Weights of a small GPT-style language model, trained from scratch on English Wikipedia.
Size: 8 layers, 2.46M parameters.
Each number is 128 + 24 x the weight over its row's rms, rounded and kept within 0 to 255. Layers, rows and columns count from 0. The size above them is the row's rms in percent of the matrix's.

# layer 4 attention key, 96x96, rms 0.121, rows 59-63, columns 0-95
size [ 96  95  66  82  94]
[[120  96 118 115 128 130 128  93 122  86 141  98  49 155 128 134 123 125 129  92 103 105 126 135  97 132 150 121 121 148 121  78 114  84 115 122  90 100 138 128 128 125  84 161 107 136 103  92  72 107 149  90 124 121 153 115 138 150 137 137 132 140 155 132  86 157 109 105 137 138 117 110 126  83 101 148 142 136 162 151 157 137 150 101 138 104 131 161  89 132 102 141 111 122 171 120]
 [133  72  88  98 156 121 130 115 144 131 154 140 170 186 121 125 138 153 107 110  91 136 107 105 126  95  87 121  91 151 126 120 161 122 139 117 110 152 124 108 157  84 129 143 135 108 120 127 125 101 121  88 159 126 136 146 166  88 109 122 110 122  99 142 114 143 137  84 126 157  98 125 125 103 136 162 126 116 136  71 133 152 110  93 142 119 114 108 110 177  97 112  93 153 139 145]
 [127 115 132  94 111 134 141 135 133 126 149 143 155  95 117 103 108 148 164 132 115 152 141 162 180 123 120 131 114  89 162 153  92  76  73 152 133 151 131  95 107 152 181 127 125 129  99 120 153 131 155 136 116  79 152 110 111  74 149 119 110 144 139 128 162 159 130 110 129 129 110 146 141 128 120  70  65 105 128 101 108 116 147 135 131 135 113 117 131 127  96 128 147 113 154  96]
 [157 119  99  93 119 104 151 130 148 184 123 113 104 153 128 122 107 150 139 123 103 125 151 125 119 119 151 110 110 162 125 128 105 127  98  96 102 123 157 124 132 138 157 165  85 138 108 129  89  72 156 125  75 170 141  82  86 160 130 148 130 114 122 124 105 110  93 122 108 140 123 149 103 166 110 120 108 143 126 125  93 138 123 153 143 128 186 141 102  91  85 122  97 110 137 133]
 [165 127 205 161  89 128 151 201 131 136 113 136 161 104 128 147 119 125 141 144 140 147 163 118 146 138 125 141 108 139 150 102 100 153 150 124 152 146 154 117 137 126 178 118  91 163 124 127 206 121 138 158 121  87 136 131 146 115 138 127 134 133 171 153 125 127 124 135 125  88 122 120 155 134  88 110 137 133 141 107 156  92 125 138 127 123 138 143 128 131 165 135 141  87 145 138]]
# layer 4 attention query, 96x96, rms 0.113, rows 60-63, columns 0-95
size [ 99  80  79  95]
[[105  98 107 130 146 149 116 149 155 155 127  98 159 111 127 120 106 150 132 184  52 140 160 137 103 107 113 112  94 134 126  91 127 109 171 156 139 121 163 112  96 144 141 185  97 127 146 148 138 152 129 124 145 113 145 158 146 128 122 134 105 134 142 119  88 113 147 152 168 114  98  86 112 142 106 143 117 132 136 123 172 124 127 131 153 129 119 143 134  91 101 151 129 192 135 115]
 [126 137 131 179 125 118  74 166 157  88 128  90 134 138 116 139 105 146 122  85 105 134 148 170 117 156 162 117 124 156 142 201 125 116 148 153 101  97 132  99  87 149 175 137 112 117 121 145 164 103  95  95 165 110 133 135 127 169 112 152 127 136 107 146 132 107 108 116 117 111 129 147 118 105  97 122 150 116 109 154 162 152 161 111 118 138 133 132 149 116  99 166 138 137 136 137]
 [113 151 152 165  89 171 112 127 147  82 158 112 126 118 118 123 130 117  97 175 199 136 121 121 130 141 115 149 135 129 162 120 120  89 111 173 153 140 120 137 102 111 117 119 130 106 144 120 147 133 106  97 145 129  99 186 101  92  76 122 162 126 143 106 169 137 112 150 145 120 122 139 123 128 126  75 143 122 105 133 146 107 116 150 153 128  84 122 152  94 144 143 146 150 111 157]
 [147 142  77 115 156 155  94  96  83 120 108 110 153 165 157 151 177 150  88 114 147  86 138 111  89 131 108 111 139 162 102 112 114 116 131 112 114 129 121 145 127  72 132 148 123 137 169 131  78  98 122  90 121 104 107 124 117 112 119 133 141 116 118 117 133  92  91  93 151 117 171 134 122 118 116  96 140 139 128 139  89 127 111 104 145 129 158 143  96 157  97 109 106 148 103 113]]
# layer 4 attention value, 96x96, rms 0.218, rows 32-63, columns 0-95
size [138 114 113 125 136 131 126 134 119 111 113 131 141 133 152 122 124 102 128 108 123 130 124 107  97 140 133 147 139 145 141 125]
[[121 119 123 115 141 156 138 128 131 149 142 120  84 140  86 142 142  99  73 128 135 150 181 155  91 140 140 137 121 103  99 105 148 142  99  97 134 155 152 137 129 134 148 152 133 151 142 127 147 153 147 169 131  77 153 132 134 136 168 146  55  85 159 157 168 152 115 112 124 118 129 160 128 114  89 143 161 143 118 140 143 120 106 147 104 154 117 128 164 119 133 161 143 105 153 100]
 [163 181 108 106 138 130 156 134 127 151 140 119 121 151 108 180 144 130 162 124 110 152 170 141  99 122 132  92 139 107 118 116 139 134 136 106 146 126  82 114 105 124 142 138 150 128 121 131 109 123 156 152  91  81 118 123 140 142 177 141 143 153 148  85  98 144  98  92 130 113 136 118 174 121 140 103  83  88 103 167 100 100 151 131 112 148 107 143 148 121  69 140 159 126 115 106]
 [164 102 106 146 139 124 137 115 171  87 105 113 140 129 120 151  97 143 120 137 121 107 122 146 121 109  77 183 136 128  82  98 158 114 145 150 144 150 104 150 150 158 124 110  89 116 132 114 144 137 152  85 103 123 100 146 132 113  93 165 113 160 150  89  90 104 134 134 114 125 153 130 125 148 200 122 119 105 144 133 151 175 159 111 153 111 132 119 113 150 123 109 170 137 144 105]
 [133 153  85 110 138 103 166 157 104 149 133 107 165 177 105 126 167 160 153 135 122 154 116 146  77 150 159  75 150 152 165 136 147 128 165 115 130 107 115 109 115 175 138 114 142 140 156 126 114 121 142 144 107 157 152 166 152 139 150 111 136 136 112 135 170 117 120  87  85  99 146 108 121 147  83 110 109 123 120 123 165 143 149 129 100 141 105 113 140 104 147 118  92 149 146 110]
 [138  62 139 163 117 137 122 135 169 171 152 142  99 131  99 112  78 101 147 108 148 130 156 125 133 160 126 167 114 102 108 140 126 126 133 160 156 134 108 145 135 111 183 118 125 129 163 162 147 115 153 110 118  87 144  80 141 124 157 145  98 120 119 155 102 105  94 137 129 134 136 137 104 135 180 131 119 128 172 160 107 132 149 144 120  94 127 183 128 126 114 157 148 143 113 143]
 [140 145 157 122 102 164  85 131 152 114 107 122 124 111 151 145 139 149 116 120 113  94 117 125 123 119 100 155 128 115  90 109  87  98  81 102 124 117 175 100 119 146 103 138 119 116 144  85 146 101 156 133  95 160 113 152 141 190 160 110 116 116  88 155  84 124 126 128 111 143 102 132 152  97 123 147 155 143 154  97 133 125 150 157 102 162 146 178 111 119 125 119  85 133  94 127]
 [142 127 120 103 114 175 118 131 138 119 118 116 131 143 140 142 123 136 131 161 113 138 121 142 107 111 137 168  74 128 122  91 127 130 148 135  94 144 120 110 142 132 112 143 133  85  91 109 101 130 107 127 144 107  99 147 173 169 156 191 134  76 136 149 139 143 101 135 140 108 131 135 185 132  94 172  77 124  84 153 165  81 139 106 138 103 124 136 128 101 149 137 125 146 126 162]
 [147 144 108 151  85 158 117 109 122 132 174 133  91 122 109 134 108 114  93 121 117 104 136 135 106 152 154 144 127 115 120 155 153 125 116  98  86 148 109 144  70 111 138 169 145  85 137 158 134 103 119 122 122 113 152 105 151 149 146 101 106 140 115 126 127 137 130 114 194 169 132 146 136 142 172 150 133 129 176 142 140 125 137 120  96 166 107 169 115 120  99 148 171 137  79 153]
 [128 158 137 129 105 125 154 154 129  91 134 135 115 123 128 130 120 182 114 157 164 135 102 137  62 179 162 136 121 106 120 135 106 107 176 101 101 121  93 163 113 134 149 139 123 155  95 142 106  78 148 155 122 135  92 168 100 112 127  92 120 135 163 111 116 150 150 102 169 131 127 113 140 144 131 119 140  71 126 132 158 149 126 146 120 150 148 118 106 105 117 136 123  72 130 113]
 [111 118 137 162 103 156 102 124  78 171 116 115 129 140 153 162 155  82 150 128 123 149  68 137 158 115 108 108  98 172 169 155 131 159 112 136  76 103 116 145 134 102 135 139 132 116 109 135 150 102 147 121 146  82 132 120 173 124 117 146  91 138 116 140 115 117 115 168 127 173 113 136 111 110 106 151 149 157 116 102 105  92 121 129 145 117 129 122  88 139 160 102 148 117 153 151]
 [133 155  91 191 145 147 114 120 175 145 144 124 117 148 138 146  93  88 153 121 123 124 124 164 117 136 166 132 126 152 126 118 139 118 139 131  70 129 154 162 121  88 141 158 103 142 115 194 152  98 116 134 130 146 125 148 118  99 134 104 164 132 128 122 157 138 158 105 191 130  90  98 137 128 146 151 109 103 152 153 132 134 145  98 131 159 122 142 115 122 111 155 140  84  96 126]
 [146 196 108 113 141 161 133 153 152 139 157 168 100 122 192 105 134 147 145 124 105 158 132  95  76 133  97 121 116 141 156 131 167 133 155 102 123 145 135 126 115 128 168 122  97 104  85 104 145 144 126 144 125 137 109 122 118 134 114 108 155 166 131  89 134 166 186 169 164 136 105 117 132 141  76 120 127 148 130 110 112 114 154 115 151 125 116 106 105 141 113 135 142 114 148 136]
 [106 121 129 111 124  82  98 117 133 119 133 159 132 137  78 116 140 177 145 145 164 122  97 129 102 146 159 150  93 146 139 126  83 129 127 134 112  88 123 108 131 102 139 134 106 171  90 149 131  87 141 149  65 154  99 149 133 102 162 141 123 125 139 140 144 161 115 163 115 114 116 121 118 120 154 112 131 111 128 138 147 127 178 140  99 102 116 164 151  63 136 111  85 131 140 117]
 [106 102 154 129 163 153  97  90 166 116 108 118 136 136 112 139 147  99 124 117 176  93 142 110 122 124  82  77 158 122 127 120 123 113 110 140  98  90 141 142 106  66 119 135 156 162 136 115  90  79 119 132 130 121 134 127 147 100 104 133  84 109 134 150 160 108 134 140 125 103 142 103  87 173 148 113 117 113  94 137 110 143 113 143  91 118 168  83 146 108 125 136 146 146 145 131]
 [102 138 106 112 156 148 132  92 138 106 133 154 136 112 101 142 128  84 145 180 112  85 131 148 118 129 157 129 132 130 124 172 111 144 120 134 139 104 174  76 155 113 110 166 169 137 108  93 120 100 101 114 145 145 147 156 134 149  97  96 117  81 172 146 181 177 117 132 113 140 127  87 132 111 136 158 121 136 147 131 170 116 149 136  97 118 111 129 109 160 141 144 139 143 134 104]
 [119 101 133 139 112 119 116 112  79 143 101  86 107 144  95 172 130  98 169 135 114 108 118 117 142 134 100  99 177 127 173 114 108 131 105 145 156 122 148 113 118 151 118 130 118 102 160 110  77 175 156 128 101 144 134 112 114 105 147 155 150 203  96 124  92 111 131 124 123 185 132 122 126 143 126 107 117 131 118  96 104 123 154 125 119 135 134 160 135 102 108 135 130 161 156 160]
 [ 88 140 137 142 145 109 129 123 132 153 150 127 130 109 146 162 136 112 122 161  95 119 136 168 129 117 136 116  98 122 101 130 131 180 133 119 147  73 133 139 151 111 113 117 114 154 172 175 171 141 139 175 121 155 153 125 115 138 130 135 137 145  85 146 153 111 148 125 104 112 104 135  68 120 133 125 116 179 121 144 125 135 116 125 138 134  91 162  68 142 110 141 107  81 129 183]
 [107 134 164  96 154  93 141 173 151 116 170 156 137 137 115 119 150 146 132 113 154 124 121 103 145 164 136  98 110 135 129 131 131 154 127 134 146  97 133 102 132 167 157  69  83 166 111 145 141 116 142 130 136 151 112 162 137 123 126 168 136 124 148 117 140 173 136 116 120 107 105 143  94 120 151 125 108 136 152 190 131 171 129 114 119 110 150 104 170  82 101 178 149 136 155 131]
 [168 116 123 124 110 144 113  94 113 151 113 105 146 133 153 165 110 142 138 147 146 129 139 106 200 149 136 130 133 136 138 108 151 126 136 162 108 118 170 103 162 129 113 171 163 146 139 135 143 145  61 154 121  82 150 119 154 125 184  96 169 142 100 104  88 133 116 140  90 129 118 156 107 121 122 117 133 132 100 125 131  89 101 129 139 106 114 152 122 105 129 114  78 106 122 111]
 [181 154 154  92 131 132 163 168 148 114 117 160 130 124 126  83 116 115  93 125 122  79 136  86 135 175 142 133 120 125 106 127 109 117 120 121 110 123 145 198 132 143 171 112 115 117 124 157 131 123 133 133 153 134 103 132 129 163 102  91 112 116 126 114 115 125 128 111 151  84  89 124 154 121 124  99 170 166 171  70 133 147 130 123 120 123 160 131 140 122 139 129 141 100  83 136]
 [152 105 103 141 136 106 113 128 135 159 145  98 107 146 115 129  89 112 155 156 161 131 109 127 155 123 133 173 123 186 146 136 103 144 141 158 160 141  92 146 148  86 115 145 121 101  85 154 112 130 136 125 130  94 140 128 108 139 122 166 135 105 172 140 150 109  82 133 106 146 147 147 106 179 154 141  95 122 115 167 160 121 112 121 181 118 148  91 105 110 109 141 102 131 165 140]
 [ 93 120 121 122  93 112 142 114 122 111 141 122  98 114 123  90 108  94 126 112 123 123 121 110 184 164 137  69 167 166 164 136 111 165 123 118 134  89 139 173  87 114 160 110 133 147 151 184 146 123 158 114 155 102 130 113 117 144 138  83 119 158  99 137 116 148 116 126 119 129  98 102 103 143 118 119 136 163 127 147 146 143 135 142 130 136 150 151  86 133 120 127  87 159  86  98]
 [ 96 121  98 152  77 133 132 144 105 129 161  99 146 149 125 121 135  97 101 130 167 148 126 140 101 103 103 136  58 131 140 144  96 147 171 123 159 111 135  89 163 116 126 100 129 151  94 161 154 133  94 107 129 153 121 142 111 124  91 122 131 130 163 108 121 126 113 168 135 142 125 150  94 109 150  85 126 150 123 129 147 172 142 174 121 124 152 138  94 161 147  82 107 117 118 126]
 [110 144 124 142 119 151 124 140 159 130 129 121 148 125  87  98 143 115 132 117 134 128 125 107 115 134 138 127 109 125 168 158  88 140 102 113 153 112 139 105 118  70  73 117 164 107 112 146 133 113 146 111 106 126 150 148 133  93 104 138  84 157 143 179 103 118 132 181 136 140 143  84 109  81 175 124 106 141 163 156 148 148 131 139 102 130 160 162 104  99 137  90 128  89 139  98]
 [160 133 120 119 160 104 140 112 153 129 100 122 114 167  93 109 142 133 131  92 125 154 146 144 127 175 157 160  88 143 130 117 166 118 162 131 150 138 118 116 146 123 171  90  98 118 153 123 116 122 119 143 120  92 115 150 108 118 147 154 172 155 130 112 124 126 122 130 140 155 172  85 127 185 160 149 122 136 101 131 163 130 106 169 136 173 111 111 137 172  93 104 108 136 171 116]
 [112  97 128 107  91 129  87 141 130 109  93 151 130 151 131  79 154 110 100  93 175 134 135 111 148 135 106 127  92 145 143 148  94 112 103 140 139 127  89 132 109 150 119 105 138  99 106 112 118 132 135  97 181 132 130 126 163 146 119 134 131  94 159 128 120 106  77 174 120 120 103 159 149 143 112 167 135 133 169  93 119  97 126 127 145 123 160 137 155 113 177 160 122 135 114  79]
 [149 104 172 112 174 108 133  95 161 134 124 131 155  78 178 137 132 121 126 120 160 101 125 154 174 109 139 112 157 185 111 115 143 126 143 177 119 107 126  97 144 146 154 156 131 104 137 155 108 168 133 143 141 124 103 117 140 132 134 141 120 108 102 157 117 139 126 145 120 133  99 114 135 135 135 167 117 112 144 154  67 134 151 110 132  81  91 125 131 141 104 125 138 137  67 156]
 [134 140 129 125  90  98 120 139 134 121  87 146 130 105 147 155 116  96 105 135 142  86  96 107 114  78 116 127 124 129 148 155 121 163 111 112 116 120  90 106  62 115 113 137  76  94 116 121 118 122 154 101  94 155  85 163 150 145 140 148 119 112  90 140 153 153 127  93 118 140 106 102 146 111 162 141 141 135 134 149 108 135 140  55 139 153 169 119 101 121 117 124 148 130 138  99]
 [114 129 112 167 140 144 124 114 127 100 113 110  87 150 131 102 124 119 132 102  92  97 103 104 103 103  74 127 139  58 140 132 121  97 131 133 108 135 172 133 136 125 162 124 112 130 114 114 117 116 113 135 122 124 166 129 120  93  94 129  94 165 138 123 126  56 143 164 164 175 153 108  93 138 135 119 126 139 114 127 162 120 130 165 138 163 137 109 121 158 113 153 176 121 128 158]
 [142 119 141 126 113 100 128 120 114  85 111 106 116  92 109  88  80 117 112 148 130  81 125 155 137 129 147 117 146 142  93  88 118 143 143 139 126 131 130 142 110 109 105 113 125 121  95 118 150 139 153 119 151 163 149 142  85 120 134 119 125 114  87  95 139 127  87  59 110  93 156 128 139 169 147 108 183 119 117 125 161 152  85 102 147 154 156 106 112 125 141 174  86 127 129 127]
 [169 106  94 117 104 146 177 116 108 142 174 164 128 157 123 115  79 102 151  96 133 150 145 126 125 113 138  95 144 131 178 156 120 169 144  98 166 177 126  75 118 125 153 108 168  88 137 129 111 129 157 100 112 152 118 132 134 140 119 124 128 151 118 147 158 128 112 130 134  93 134  88 152 151  84 102 111 163 152 146 146 120 117 120 121 150 133 132  95 131 156 141 153 145 123 144]
 [ 76 143 133 134 143 117 162 126 165 117 129  94 128 100 115 163 144 112 115 152 123 125 130 129 115  70 121 166 105  86 125 164 120 142 118 106 170 156 158 107 174 148 123  82 107 109 144 100 176 163 151 103  86 140 162 138 129 170 139 144 136 118 104 122 107 117 149 112 125 101 109 172  91  81 128 131 149 130 125 117 141 126 151 135 138 109 112 134 104 150 109 108 163 107 125 153]]
# layer 4 attention output (transposed), 96x96, rms 0.2, rows 32-62, columns 0-95
size [134 111 106 119 131 124 120 123 111 107 111 121 133 136 142 113 120 106 124 109 120 121 123  98  89 135 132 140 130 139 135]
[[ 98 164 135 112 140 157 136 101 122 132 136 113 111 106 138 145 126 139  90 142 141 201 153 138 136 105 113 150 133 141 142 131 150 126 132 109 135 189 137 142  88 149 140 156 116 113 122 143 145 110 156 117 138 110  59 115 105  94 111 107 100  83  92 133 160 161 145 143 126 137 136 119  71 150 135 122 148 163  87 154 126  85 125 148 153 155 142 142 119 118  94 141 107 116 156 109]
 [126 144  74 143 137 113 152 118 121 158 123 159 110 101 149 121 114 118 110 140 186 122 154  95 114 127 130 139  70 114 137 114 148 117 104 135 153 153 168 125 117 109 126 160 150 154 141 103 115 146 157 148 125  87  83 107 111  78 156 131 127 147 123  97 174 122 145  87 109 140 128  77 129 109 121  98 122 140 144 135  75 135 158 158 173 121 119 147 109 146 152 143 118 136 114  97]
 [107 118  99 118 104 122 150 119  89 142 120 149 169 130 134 135 110 126 105 137 131 118 117  92 150 139 122 159 182 130 117 125 127  97 102 142 102 139 136 151 143 110 122  82 110 134 162 105 124 118 141 124 117 138 150 114 106 146 185 157 163 134 151 114 144 133  83 155 153 115 123 139 150 110 126 113 107 127 175 134 170 147 149 132  91  95  90 136 104 165 126 178 153 128 200  97]
 [133  80 113 175 159 169 115 116 119 135 105 103 133 165 163 128 136 149 145 176 151 128 165 111  99 123 159 111  74 125 116 127 142 136 154 157 104 114 137 106 116 129 131  88 146 137 152 129 127 134 103  89 125  92 103 167 128  98 111 122 117 111 120 134 147  92 118  86 168 137 135 107  96 101 149 170 122 165 133 109 116 144 167 129 157 139 142 158 114 139 136 153  71 136 120 113]
 [134 147 163  79 139 121 145 126 138 181 128 188 136  71 151 105 106 110 145 128 139 171 162 122 125 125  84 153 105 137  94 133 115  73 144 119 140 132 160 133 140 127 129 145 112 150 126 131 122  97 133 154 110 128 134 149 148 148 178 155 100 140  94 132 125 146  98 175 107 131 128  85 126 122 100 155 126 126 131 176 151 121  92  93 117 118 117 131 119 135 103 136 154 158 160 117]
 [139 141 132 107 130 100 137  96 165 125 146 127 133 153  91 102 123 101 159 172 134 118 127 113 148 135 137 164 115 134 115 127 145 188 121 123 134 165 139 134 123 142 129 108 172 124 143 127 108  81 106 139 124 134 134 112 138 119 155 135 129 121  99 152  90 148 100 141 122 126 108 179 124  96 134 123  79 101 118 101 109 105  89 132  97 188 173 117 146 113 143 144 124  51 122 151]
 [110 158 150 165 107 135 128 120  94  76 136 112  89 115 111 123 101 129 145 183 169 128 123 134  82 130 188 151 137 128 151 122 108 153 114 119 157 155 134 159  96 140 153 150 111 125 145  88 104 116 166 156 131 142 162 102 107 126 120 106 135 141 137 100  80 113 119 158 111 125 116 143 131 157 136 158 118 146  93 130 128 105 142 121 151  77 113 144 138  93 160 171 124 145 146 150]
 [144 149 110 112  82 143 146 117 104 166 144 187 160  55 125 158 145 115 121 159 122 155 135 153 157 145 132 134  98 124 106 170 114 142 123 149 153 143 128 146  74 138 121 169 142 156 117  95 108  97  89 136 125 148 102 100 141 138 131 120 105 152 107 145 134 145 170 142  88 148 145 136 115 119 130 144 119  83 159 140  91 145  96 136 150 133 115 120 168 135 125 128 152 146 148 113]
 [ 90 129  97 182 130 102 147  72 114 120 166 142 160 110 150 146 184 122  70 112  92 111 100 133 136 131 172 143  98 116 123 183 138 136  92 122 166  96 120 138 122  94 107 110 139 107 131 152  97 145 108 130 147  98 125 153 122 128 131 143 154 125 103 118 128 116 140  98 130 169 122  90 127 138 136 156 148 126 135  82 158 122 120 154 137 144 125 146 166 127 111 159 145 140 133 107]
 [151 158 136 108 105 145 136 168  77 172 125 127 133 105 110 148 135 137 186 118 109  97  99 158  98 127  91 136 133 137 142  80  95 152 143  87 106  72 106 130 132 117 159 137 123 118 153 120 154 118 135 105 145 141 166  89 143 107 121 106  97 117 120 145 101 174 137 136 118 136 117 141 130 144 137 135 152  99  89 110 129 128 162 153 193 123 123 112 147 114 138  88 129 148 140 148]
 [121 171 100 160 114 136  95 125 140 156 119 162 151  97  86 150 129 101 152 124  96 134 124 166 153 133 151 140 124 142 128 190 111  82  84 115 178 113 138 114  86 120 140 150 143 118 134 113 144 149  97  92 139 171 117 126 150 101 150 123 159 138 116 102 152 140 180  96 128 151 115 132 147 130 125 138 147 108 152 146 119 143  97 122 111 102  85 113 158  97 152 141 143 142 135 159]
 [125 141 119 107 136 122 107  94 111  63 141 106 180 153 106 117 107 164 125 102 137  62 104 173 143  95 124 127  95 105 126 143 173 164  89 153 143 114 128 136 101 123 146 152 145  95 149 128 161 115 103 109 143 108 122 113 126 135 117 100 135 155 123 118 148 122 144 102 113 143 109 133 112 159  84 125 113  95 159 103 126 150 150 117 174 102 114 121 123 134 171 133 161 162 127 130]
 [117 120 146 180 139 138 169  95 170 131 151 175  79 133 148 118 128 144 164 151 100 135 122 113 152 122 145 167  89 126 153 120 149 120 144 152 173  77 141  84 122 105 104  91 129 101 118 148 153  94 115 161 129 122 158 143 125 103 138 134 163 132 119 167 111 151 131 150 152 119 129 101 122 110 142 175 152 164 153 115 123 119 152 118 108 156 128 135 173 126 122 166 119 124 119 147]
 [146 120 133 148 105 177 120 119 159 173 145  89 157 105 139 154 154 112  80 105 167 107 112 110  89 128  92 131 178 132 151 106 126  77 138 115 137  88  80 111 109 121  93 137 138 115 129 151 104 139 144 170 100 134 152 177 127 100 118 101 135 130 120 113 127 157 116 164 139  72 135 127 119 136 134 110 157 157 125 137  91 118 117 152 135 128 146 130 122 117 118  86 162 126 127 132]
 [105  99 166 156 135 121 110 150 155 130 120 142  98 106 114 174 153 126 172 186 190 157 130 144 143 154 148 147 146 109 145 156 177 142 120 135 168 122 121 136 101 168 140 166 164 118 128 133 132 134 104  92 163 149 129 152  78 155 111 118 136 105 148 128  88 141 121 173 156  87 137 131 131 106 153 126 172 133 124 132 119 132 161 140 111 144 111 127 112 123 129 117 144  99 115 132]
 [122  92 115 110 129 162 140 145 130 164 122 150 113 137 123 144 111  93 158 108 153  97 131 106 113 125  93 139  96 124 105  68 108 140 143 133 124  90 116 113 147 130 120 127 141 163 131 110  95 135 126 163 140 175 100 146 135 108 138 135 108 187 128 142 191  86  96 120 135 147  96 165 158 135 115 113  91 117 124  96  91  86 169 137 118 134 154 125 115 131 106 127  86 125 104 150]
 [124 118 163 109 162  97 117 146 135 146 148 121  97 139 113 144 151  91 136 117  95 148 114 138 138 120  98 118  79 122 153 121 150 102 156 142  91 168 118 131  99 151 128 125 123 125 112 133 135 153 117  78 147 135 160 121 165 106 133 142 112 105  99 128 191 144 159 104  99 112  89 149 128 133 110 188 104 152 125 114 155 154 119 123 114 136  66 125 121 120 141  97 102 116 154 179]
 [ 89 160 150 140 169 132 133 136 147 147 157 117 113  95 160  92 178 135 110 124 111 117 107 122 149 160 128 107 114 120 130 103 158  90 101 119 124 130 114 103 150 180 129 102 121  84 115 146 142 109 124 142  96 109 112 147 125  97 123 172 158 137 128 148 149 147 122 112 141 112 149  76 128 131 117 128  95 183 139 126 166 134 155  93 137 102 180 134 102 160 119 145 148 175 120 137]
 [169  97 107 151 141 124 139 134 101 115 109 138  90 152 109 141 125 124 152 109 135  85 146 126 138 125 125 129 107 122 135  97  91 123 155 137 128 146 155  98 124 113 149 144 139 149  88 140 173 128 128  98  89 131 102 134 118  92 127  98  94 104 105 126  52 135 129 166 100 134 124 140 197 144 100 115 144 123  87 114 120 121  87 139  83 100 107  99 131 121 135 118  84 115 159 127]
 [132 181 142 108 155 120 150  95 143 123 153  87 163 169 131 145 177 126  86 144 118 129 143 138 168  99 134 123 129 127 116 134 140 170 103 133 121 107 136 163 148 146 134 122 131 101 107 133 107  81 127  91 120 111 106 120 155 152 142 112 134 136 134 101 101 124 150 151 120 139 152 104 137 119 130 111 136 129 147 128 153 160  46 102  93 127 167 151 135 111 174 110 158 136  90  99]
 [117 113 156 163 148 116 134 137 118 155 109 166 141 109 151 143 108 154 185 105 144 120 126 134  86 143 162 147 152 124 111 150  86 113 141 128 105 133 152 121 122 117 129  99 100 119 101 154 143 123 165 146 171 173 186 131  93 170 121 147 121 134 143 114 149 129 145 159  92 133 145 113 173 137 140 157 129 165 141 179 144 127 119 173 145  95 109 133 136 135 116 146 109 159 170 133]
 [162 123 163 123 174 130 131 134 122 156 143 137 153 132 104 150 156 101 148 123  92 134 146 115 121 130  77 104 105 100 144 129 121 125 138 127 102  81 115 115 134 128 142 132 135 135 104 107 165 144 138 117 153  91 128 185 150 136 149 130 113 148 117 118 118 152 164 113 139 118 152 109 142 107 171 158 101  66 161 148 107 126  75 109 128 145 145 110 122 145 117  81  63 134  94 114]
 [ 92 163 129 133 129 125  96 170 151 119 160 109 119 104 155 140  88 134 139 132 126 130 111 123 105 101  89 115 118 129 177 120 151 135 155 159 101 120 128 133 156 158 104 123 122 108 128 146 139 145  97  81 164 117 190 120 149 173 167 142 122 108 136 140  77 139 102 137 129 151 116  96 134 153 121 141 133 130 169 105 172 165 143 163 113 122 118  96 150 155  84 148 117 142 149 134]
 [114 131 103 130 120 159 121 147 168 128 115 145 145 107 111 119 138 119 147 146 153 156 131 126 115 158  67 142 125 135 153 114 207 119 163 131 131  91 163 100 153 113  99 109 157  74 113 161 110 104 123 122 147 165 164 112 166 156 109 132 157 162 114 146  82 143 130 119 124 107  80  92 138 116 154 159 148 105 138 139 129 103 135 128 145 130 135 151 159 127  85 135 126 125 146 116]
 [121  81 119 150 124 128 131 114 162 155 116 139 138 169 116 116 106 151 119  97 118 134 140 127 112 161 185 174 157 177 135  91 158 128 104 121 130 145 154 105 117 123 121 106 124 163 114 120 121 104 143 138 160 124 114 149 113 151 153 156 109 108 109 107 141  88 145 130  83 186  99 106 119 127 113 152 139 136 130 109 158 151 110 125 129  90 100 109  92 189 108 135 153 155 158 104]
 [155 157 145  94 123 138 152 121 144  75 113 110 153 128 154  99 138 129 167 123 125 173 162 128 142 124 122 129 150 160 121 144 135 150 114  95 118 106 129 136 115 154 128  86  92 140 119 131 160  99 153 166 126 114 167 105 142 165 141 124 126 107 164 128  42 133 106 156 141 135 144 116 128 151 131  97 115 110 110 139 137 111 136 144 177 115 194 115 126  94 132 141 117 130  91 116]
 [160 122 145 142 127 107 166 126 103 142  87  97 113  98  75 108 134 150 156 153 132  99 119 122 145 119 103  91 116 155 115 114  90  93  98 113 159 141 107 122 108 161 162 165 102 129 100 131 106 136 134 123 112 145 127 139 140 103 137 168 111 133 152 130 108 132 120 151 153  76 126 125 133 122 107 129 128 136 170 132 139  89 112 114  97  76 127 136  86 146 173  82 162 106  91 148]
 [102 175 127 121 152 115 154 121  82 129 149 165 122  98 143 110 157 111 180 118 158 126 119 108 104 110 136 103 150 141 148 126 155 151  97 137 125 140  88 142 132  84 117  93 133 133 131 100 125 120 104 148 142 149 165 118 129 117 136 120 144 155 151 108 171 168 132  92 130 114 124 162 148 105 163 118 123 120 154 121  89 131 135  86 143  87 181 152 169 140 122 129 155  79 114 155]
 [116  88  74  83 106 125 117 152 141 161 133 108 154 147 133 148 104 125  69 121 138 128 100 141  90 148  91 154 180 118 122 135 119 127  85 160 126  89 129 166 108 138 140 121 166 105 151 131 135 134  86 148 136 156 111 156 144 171 153 123 139 148 130 162 162 105 117 159 105 129 110 133 110 144 139 117 123  98 123 139 115 108 141 182 138 146 109 109 129  98 107 111 156 144 141 166]
 [117 130 137 131 145 129 105  81 133 127 146 124 101 153 133 150 183 112 107  83 108 126 163 109 126 123 160 124 178 117 122 156 126 129 140 149 143 162 116 154 136 100 110  99  71 139 100 130  92 130 119 134 113 142 140 165 111 191 159 138 114  96 134 129 158 138 141  96 143 125 158 174 178 109 170 145 141 119 125 139 125 144  82 160 102 132 144 124 115 115 139 115  77 107 136 126]
 [149 160 173 127 158 160  78 129 127 138 135 162 165 137 118 138 116 147 151 115 188 180 130 140  98 130 129  98  86 121  99 124 153 168 142 163 132 139 139 143 161 140 135 152 147 152 135 132 130 146 102 130 116 133 117 115 134 186 142 126  96 136 159  84 119  95 138  90 139 107 131  79 114 132 154 143 119 101 168 131  88 135 140  96 154 127 143 150  82 123 122 140 115 139 142 141]]